{"qk_norm": false, "tie_embeddings": true, "lr": 0.00384, "beta1": 0.95}
Each number is 500 + 25 x the weight over its row's rms, rounded and kept within 0 to 999. Layers, rows and columns count from 0. Numbers have three digits each. The size before them is the row's rms in percent of the matrix's.

# layer 5 attention output (transposed), 320x320, rms 0.159, rows 288-319, columns 240-319
107:455470477520483535504512480484528520488509490490466533530473490506465484507508464523523491525522532520477505460524465465503501521468510481478536480523535504507506475479481477515475496506468541534484522502496525533524489498557482514533499496
101:486490528481464487537495494468501533524498511482496453510505516489528505497513466533535508477506487520487551508486476476481488544461534460524526524495493530476525478508491530495528517465477517467493538507473472509501505533468497527505490519
101:492524479489550520488477496502528471501518476516565491470528497463477490486443500455524563485497481485500505514501474507476499519520521511500550481544495504525498492480509499504545535501440494491481505484507531506501502492537529489556488507
096:507496491490480477501486493488501491507525547513477482536462502469443524537525493507532450524473494485503485515496490505505504522469514544503487541538484492495535506525479485487515568535522481486534529432515518494494499521534467524539532524
101:525520498469489503480504490465523515520500485497531491554466536506508536493458517456465469538521503455530519487524524497514515474468470499464525523460485470525473496462505511486508498479490518496483495486519532517416521503522562483486479490
101:481483473519472506497501477471528493509525482474489485495493482545478507469489505479537491479519530534492490526525507512510483482524529509534510483509494499488536438518542483519485501501483509523529492475493488477540473490522458520497527569
104:512501492503513518511514488500466520440506494523488505502494491500505497453493461508516467517524493509488558476464527483506527502528510434521500489493514516491544512528463475489502562471542515512521526471527477482463498473540503498464502464
105:453525489480492480501536511496549463513507497500525502518502477465511488537465511513526510468523489486494519497500495504523465477486521433483521451514519510548506477513508492506486499515511452501488531507553510468460527539505524512502501501
100:523507543498521468511533421497497465541520519475547452472496514493478517504513500475489482504507525524510527495491522531499482480524502506483495518426466502491513508491510476521477505480520568463481512496478512517506502491489497513482533483
097:486506512480465490484484512483494505481506494531487491475499499442489518501508512451492503519531551492470515494540489470507509478457532534543488512547461504486472507524464467495505543510501502477499502484479510522488513505461545462470523457
103:552484507503492474494547517508468458480543509504530478529485468519454493467534516507505524549514500531544495477546486519501487543471504525493499517503516470539475501522460451497519513446528467502535494468489495484502487478445490482501517466
099:463494508494521510487503490525546545496508506514497500474498531504473508478505514540457460499511505541510494521505513480461508542489551487519508511478500501518506530496480533478481515494505493498481484515514516490535508487495511494513569520
102:535497509473517457484482467510480476500514518480473470532500508499530489501574496530523525475490483494521481512492502492495516496496494503519465490491492490488491517513522547485533500476467443484485493494542493548477458489472496478476448504
098:500519493524514522508512518508477510497495527464503491473527525458505499500492495514495470513472482530481531518456487492465478473528485479498503496521479532480515520497495474505540481548496515495492462467489484499484433497480478498501565526
099:481506490463509530524500479510488491518510513473504517469477481495576522521472503506517501485482473525503491492508482506538519477512507510504540503493495490541506524521537522482526486483500532493510510504480476539463512488490502510467481492
103:525499546484492520503498491505503510469518517527457480539534514511494487555510510483536494479470510482464523459528487490528501495475511518488524536479541528517488523496515483506493446474523507492493480486495481514433501508461490509528539493
103:482569503521500470520490532459518517504483491489506516510481505476530485472474515526502499488488526534496477477507508480543476553532516441545483526481509506510527510481495503473507493500497513495511488488519483528519532465467481509468521520
106:489479525527462526508478528485507476491506495524515484524502520489484514490511492517533464498520504527522500505534527501499491468486517458467517472513498493507477508528451474464506470521483475470517542495526511480516479551533500536518495520
106:498498506453492546523534534552511463486515479475513461507505502490458538529491531548496496470513525492535502491486492513523489462523458476523477523489474516524535511556469491490505520519444511494501507514444487480500549487497506505494486469
089:524488442459510506511545491473511548498476525521478490507520523499455478491492522478491494535492501476547520516488473507462529492481517522460531525509488496515532544421480471496460554566513481507501539474500533462501430494514516485497480494
093:461481543500445487467492507509467524521475511421503516530552503467518515550493461521522485532505540517493492485497510488474516494513525508477513441495505551486524472504537500510510501476492506527462526516498503486470500473466514516491498462
102:514559486490454527557517515515497517436518517511506472486459527465538493510486524487469524504499470494533524522519507536582496526432524514524488511496532496499476433498502467487477500505530500570497492498487490542469503429504495527506507527
098:486509509512542506519497492524494509533484443460505510527492469517478480501495484537507503512482496512506471490485497521535460538492463434463482539514456532497478474472533487508499498468476529540467462478487464495481468500490487477500513478
100:493479510513475486501487469440484523494485495529526535519453500496480513536546544537493498491500508477482504502442480487482521480516476484500482500476518466466500538527518527478494507527505480486527479502477526499491498485497495526462468481
101:490568521528528531482518523556486526512527489528500500548466456534491509521483483484490479522476505530449490546511486518529500498537516507456495487457520506491503511479464465526501498530527477519480472498466486485524518564546456499502445496
091:507481489514516547531490513458441534506487484483469489449515499495477488525543501499487513484521499515528482479510520509523513513457445472506513524517535535466471525525516479499519501459517519520557512472487528495521498518524518478516502482
107:520481504520478540470506488521508534458466507503515490449476476465493496488489522483509481501486449488502468479467523505469508481477501544510541472473467515506523474520492516454478541528432516512501561492524491472501534459472475509482481509
102:490504500513502496478458520504499480519516540485475494549469531534488487501550499490483482511472453538480463453491495520456534483491525480471478482492482499471527524478453525533517466513507481478507489497480463493486531506541494480495542477
097:496480493507488522498468498502534506484572514479497488512515489520521487479471527527533497493498473520465473526532516505522488526548470501549488509524463484504499526456498494485510550493456450460475495517539468489495495450502525491484514509
100:470508514545522511558509507506519549494506512489506498492504530456477514480496539485501457528494517527469515529480488479524485547474494447464495497542505518523470458507516461489520482489524504455497519464500422507489476506474516515492498504
099:502467477483485487546522494506493496490505542524495504489493527532476486455506572568505498501532457496497521485535506464511490450513528496490520506516486493528477489511501499505471499505504476494472469491536528505508513485494500493489530506
108:498545501487519515527451507505507538521517520526487498492485513502504470443492501505497546493468518501488514509516479509528508518605476449502526488489506480501508522501505520457491461490495512494484513469496525505512525464546511496511490513
# layer 5 attention value, 320x320, rms 0.0757, rows 289-319, columns 240-319
101:488520473532483508493518459501511513509521507493510507466491490484526479498559484513514515494447526509506493514459489527511460539519535450491485513534547491504477539455462478514489496492526478504521488516436491531454518498482548489500519476
098:488546450508515525544513480491442504460492534474447498506508503510515541460468487488489494471508477502466513501482494503467540508499487488428494529522498509483478474513540545501506563493504447490495496498492511486509494456497477511549515491
094:535495472493488486484481484508450503507499542510486486490468528458465551489497468495521518508505510495448494522471511509493495488515497513513487515465489534480520549503511471505514540530463494470464497474538469449523506498552476534541474535
100:520497489492520510503509510480516460495477472478553507513473467534478472506459486475525505482551552462535518473525489510555525527531496494531515525531499499451508482475453499502492521523530521482468504499487512483530479510499531542519493551
099:471498477471492517503530503532501499505487522492522528459485526526548497487520503451489528542510493497447493504496462485513512507459489472504483497473478543481500505470485482488514486509507492458476514446490479497510515476487495462474504507
099:533495473506507497493538482491499505479507529531521502476519512491491535431494446515491468464452531536482495476522479509517538490511495462492491462510494516505510555510539498482458475481529471492467496542502517474477493487506461505499515488
102:474514492523495504499464511522485512508531490466530498517489479486541500532462465492476481553506516521530486496479508477512505500486519478474522531509487528528520463497485498474532562529511495511499516502498486532532517522483521495501474481
096:536538517489495520502487511496491505478480525482495467487496518510499471515445547460481499497469510480487496460511550519485497547512538504535466519492497492534483497479457528542445496487548540497537544495507527461543453499481478504493492515
094:503510507512451494444519532513496496506533522476522515501470480543465492550477499483461487513518567485503510555500534511499486442509518511494537520485472488480425490476548489503515553478470508491480481478489509531501503485485514489481473496
101:494484510524480470503502490471512466483513518495503509467489444478456506477511483536448509504522484452507498485503519524494502532513468504490507496505496476487520501495515474534495512525461496494504501526571460519500510485455461472505506452
096:518510504501462536471555501512470471501468532470499496499506509514473491457508497540467519502496488551506520511531479496474506494528507449509486524517525471475527489544498512497490462483459529474491458489499499494464507476536454486472507528
099:518457517522482474525455479511515454533554522507474520488536528477542520506522502511535521487519501477479495467475537516496517488466493467502539489492569533495506520504530524498535486497486525434495493445517521461512483502533523502492455513
094:538504495490507494530520517461482508453477534505520503525491549472460473486518455525510522484488512496493479514539520537502529483526537468498464488451432464530490501535508509516488497517515495570486492526482466498504489507537488523520521463
098:491460493474503494514518515483488518502512487479493479464506488478506498511437518490525484497534560494503507472472517528520518491471524536493518474536492532460529449494488445509510521460516515514480522493512502500523504493488451519492503482
100:502498508496504500490476520488486501515481475476501512496520476494508448542507490461548483517471499500481483497471488538492481461553477508521531473500454509493492524526504501483530479508499514502497453484523528506480514509472484491486480526
103:481497536517538487468508503494483466477484496497505505438525483500510517516464481471515466476473499492516487510480519528477490508513518507483528488507490512487500487498489510478502457527472473466462519486527517547463460524519499532495525511
102:487498533523476488496489538500487540498482533495533532468453511452531478498521500498468485490527460532495510477462500485440492495507497514486519504526491541544502542521519471482489516519480530455504486530467495453507534463473494519487498523
104:483497479480469528496537500504509495517519473524521534478493456506509456513468491509475487464542503508517524493487461485487496498502527501525467504517537488508476553545504481528539521534482523451470522478500491500539493493487499492508533470
090:495564474518484498522478491515524522522544527504502519481507502510502518503519525497503523487486484535502502493520518463442479528519495485479515485491525491497499515520497489534497491527497473481513512502492478442510522489470523532516456485
088:457449513471502454500461541473466534490514444498523508515524498529476508529495493535563521540476526514527508460491450480471503469481496434515523486485462504526509471537487515551504523525444542503467469500527568506502503458491507528456492474
098:534557500485524539511521460509470475540479520479465513471486489490553512525541521533482539540507491478509507475522511527578477509497521532496500512520505504502526474504520461485525493462488495511503482496488492492528511531517513454506513475
097:449491510504514515534537531489526515462517492491495501466471469496518499503483506501477481492511509466488496504482526537539477509486479486494533496476509493470497478488527532501553496498489504515495529489475477530587500500462495499501498486
094:546507506498458514497470483495454533532484520497486537474478503529481459486505483488516486525499508561482518514497521479478528480489471477527525524512455485518518504484541493501486455493508497522455468503466511531509521507513499508496463525
100:503487487528510499463459559505461487469525535476466506499454492484537491500492479538483538485518489522518496487503481549493486485535475436489464517436502490498509524526525449491501522491475489539517488516511505486521510508525502480507454516
093:484493526501466476498480532461485493535515494501554477490477508490464497502522497574473503491476474498430510508498482483544510504453489557472502534478487504499478545489527509490512512465494561471514530483487502480533490517538510440505494486
107:495512526469480517541430457521538486493440498489520496494529517466510481489534515447528487497516494514492532477495495513543487448474515528515485510519530495497475501499485497495461504522488461517501496494474514493499520478506494521499546462
095:473460477497454517551482548469556493524513459509488475524507466498473428474491513523544500495519508480524509462448497504508471450524504485517473460512516461524492511528497503493494508512502475519564506524459529501464473510482505527508493477
094:525520514502477575552511449517488474499494509544509465494503507475487516486499441526449469478476475528517499486504547490506505510488527457507469541561491487508511503438495496536472541521522429450503476528488496485427513501505536532561496537
096:518455508514496474485476522539534499499479499477451548459491499495499522487457462462486518533492525486506482479458491499524528534514491493494503488512516484505505507520524503557532491488498525508477501432515469510447486509498512538500491471
095:493453496534488479515525492504483486516492443507486487492487511508480501497491529497520470551491489538528494500523561527480481496485523518489470467501587521476476517461532477488519532556461471504514533500506526556525483493495509502488516450
104:446517496529473494517538519504556510533506446515470488494502501502528520494485485465529493492484490496528534548515494508529482531524510505514513540475494560534459479509488492496496484506512492487512497446492524509498542479513506493494481505
# layer 5 MLP gate, 832x320, rms 0.142, rows 0-5, columns 240-319
103:488515524501464471464468519490568478482511507499464508521504537520522453462509525504494521504528472490489492505504511484509512448505481487535494510503517533517500504484521507513486544475562509456470505538487523495496509518514492527510474498
100:478487515527486501525557465502523495521506453564502487504502487489491517455502487513448484477484499486499497553509454491469527531464468461536455459479511536483495487497511504508491500502485537461498499484522530483529499460520514489484482512
105:537572530495518500499490559515546491528487491526486522474490521510521491480489493505549496493529502504563474535483527536564473500495514515505501489495466500474484518495505490495483553446530443461511545498492516552505478565495532511518499507
091:519496475484513460479468531524485440526499501491486494520492526487469487501478430466505478503520489502453455516497524490488513554496495473519481494485492540489522499480447496483491504500485505561503527523505461509503508564472460483522545543
096:523535489481518464513443499481500541510526500501488468500473491504541489483501475495534508518504464447482524529500523513529479472471443493489463543490535520484483508492482524520494496492480533540550514499467541487473444460518499502502526488
099:493490484482500498504494498505508520508505475493477489543445510536501504503471484511466529533507445498530469498456500465503529495494482523549484509500469528493507501521514533526524512477528512528491490473468525472527487466470507496509475473
# layer 5 MLP up, 832x320, rms 0.152, rows 0-5, columns 240-319
111:505482510502508513497508530511541466534535495490429497491508524494501508452480481520466542494526469529498543489522501489501504479474477498523447462513529518524459503506493499484493475448514527485484504465491513446502518508503518498528465495
103:485506504498497459519514507459492512475511480497543500506530501511479535489486516502488495492496498509500526476465518478484514494521501512497452509493500502487487564450524470553522512504482498517502464494502526473505454520500506511551524532
109:499466481482543501495483526475487506482477495440485487534531489537543499506477474506520540518504488509535503495496491495551543469528534473520480487500550469541540487495454463495507487520473512507503485491483479474465516508454515547497516526
095:504485471499453503484498513531473480491496484487530451474498521532561481541466527537477494492510500529505476520474503470497530512491527518490525469502492514484502484481504511496504525489469503523553525507492527484512465469502512513507447528
096:485508531515504520516512481448448485495496519500520493514485507536483487498465485496470503528440515524461510535504482527466469494447519461514524532533536462504457498549499515455542520546509477540453506521487516476486523534474514532457497488
097:484455507493525479530469490484486501507523444495503478485469501505527499513498520483502465449504517495504509489492474530475484489479469477492523492542502493520494476472512492523455515493507516517445522526485523470521484519466521495452511474
# layer 5 MLP down (transposed), 832x320, rms 0.14, rows 0-5, columns 240-319
098:527519469522489462487470490455469505512487501488537517463477506481551514463501484509521507532530516482467476467448467478520518486487486528520551518491518464477543462515503465485534532516493505504474547522500482484467532576500500489458530491
103:493519509490519512513437488542485491515478488496491497514535518533506453485502496471534507510480531498544503489500451502496514533447496502473523497498477507465483503510523462518550504488509489538508484475509495455528526465479496522496482490
102:477569530532510509537458439529495491523491505520529505478472488482507430522519517532478481499539512481523470500484477513527531510516470516503486519500491505490492507506542508476479516491522529504532510460515496502489520530515524505516530488
100:500469485540532513566482448504498493513536504494508545506508504464461480511487501497562485546505498507519460512515532507502517490517528540439501533515515518450510507502518532475536482492603496526505519513508464501491557469497495460501492519
099:483502524503488525503475498527503474483480545524509489446519508468516491491485517495505490517480510525519499482497498477517530509538537515488544466496503505505505479477518474553478500506485496513514512522476515535484496464507504485563478537
092:494529514488477504474500491465517519497490455483501547508498526507495485478496463509538496503488516516527504544468537444524472481523495456463482492484515547530501487516485523492531483508503510515527497470462488455522497507526506519510504496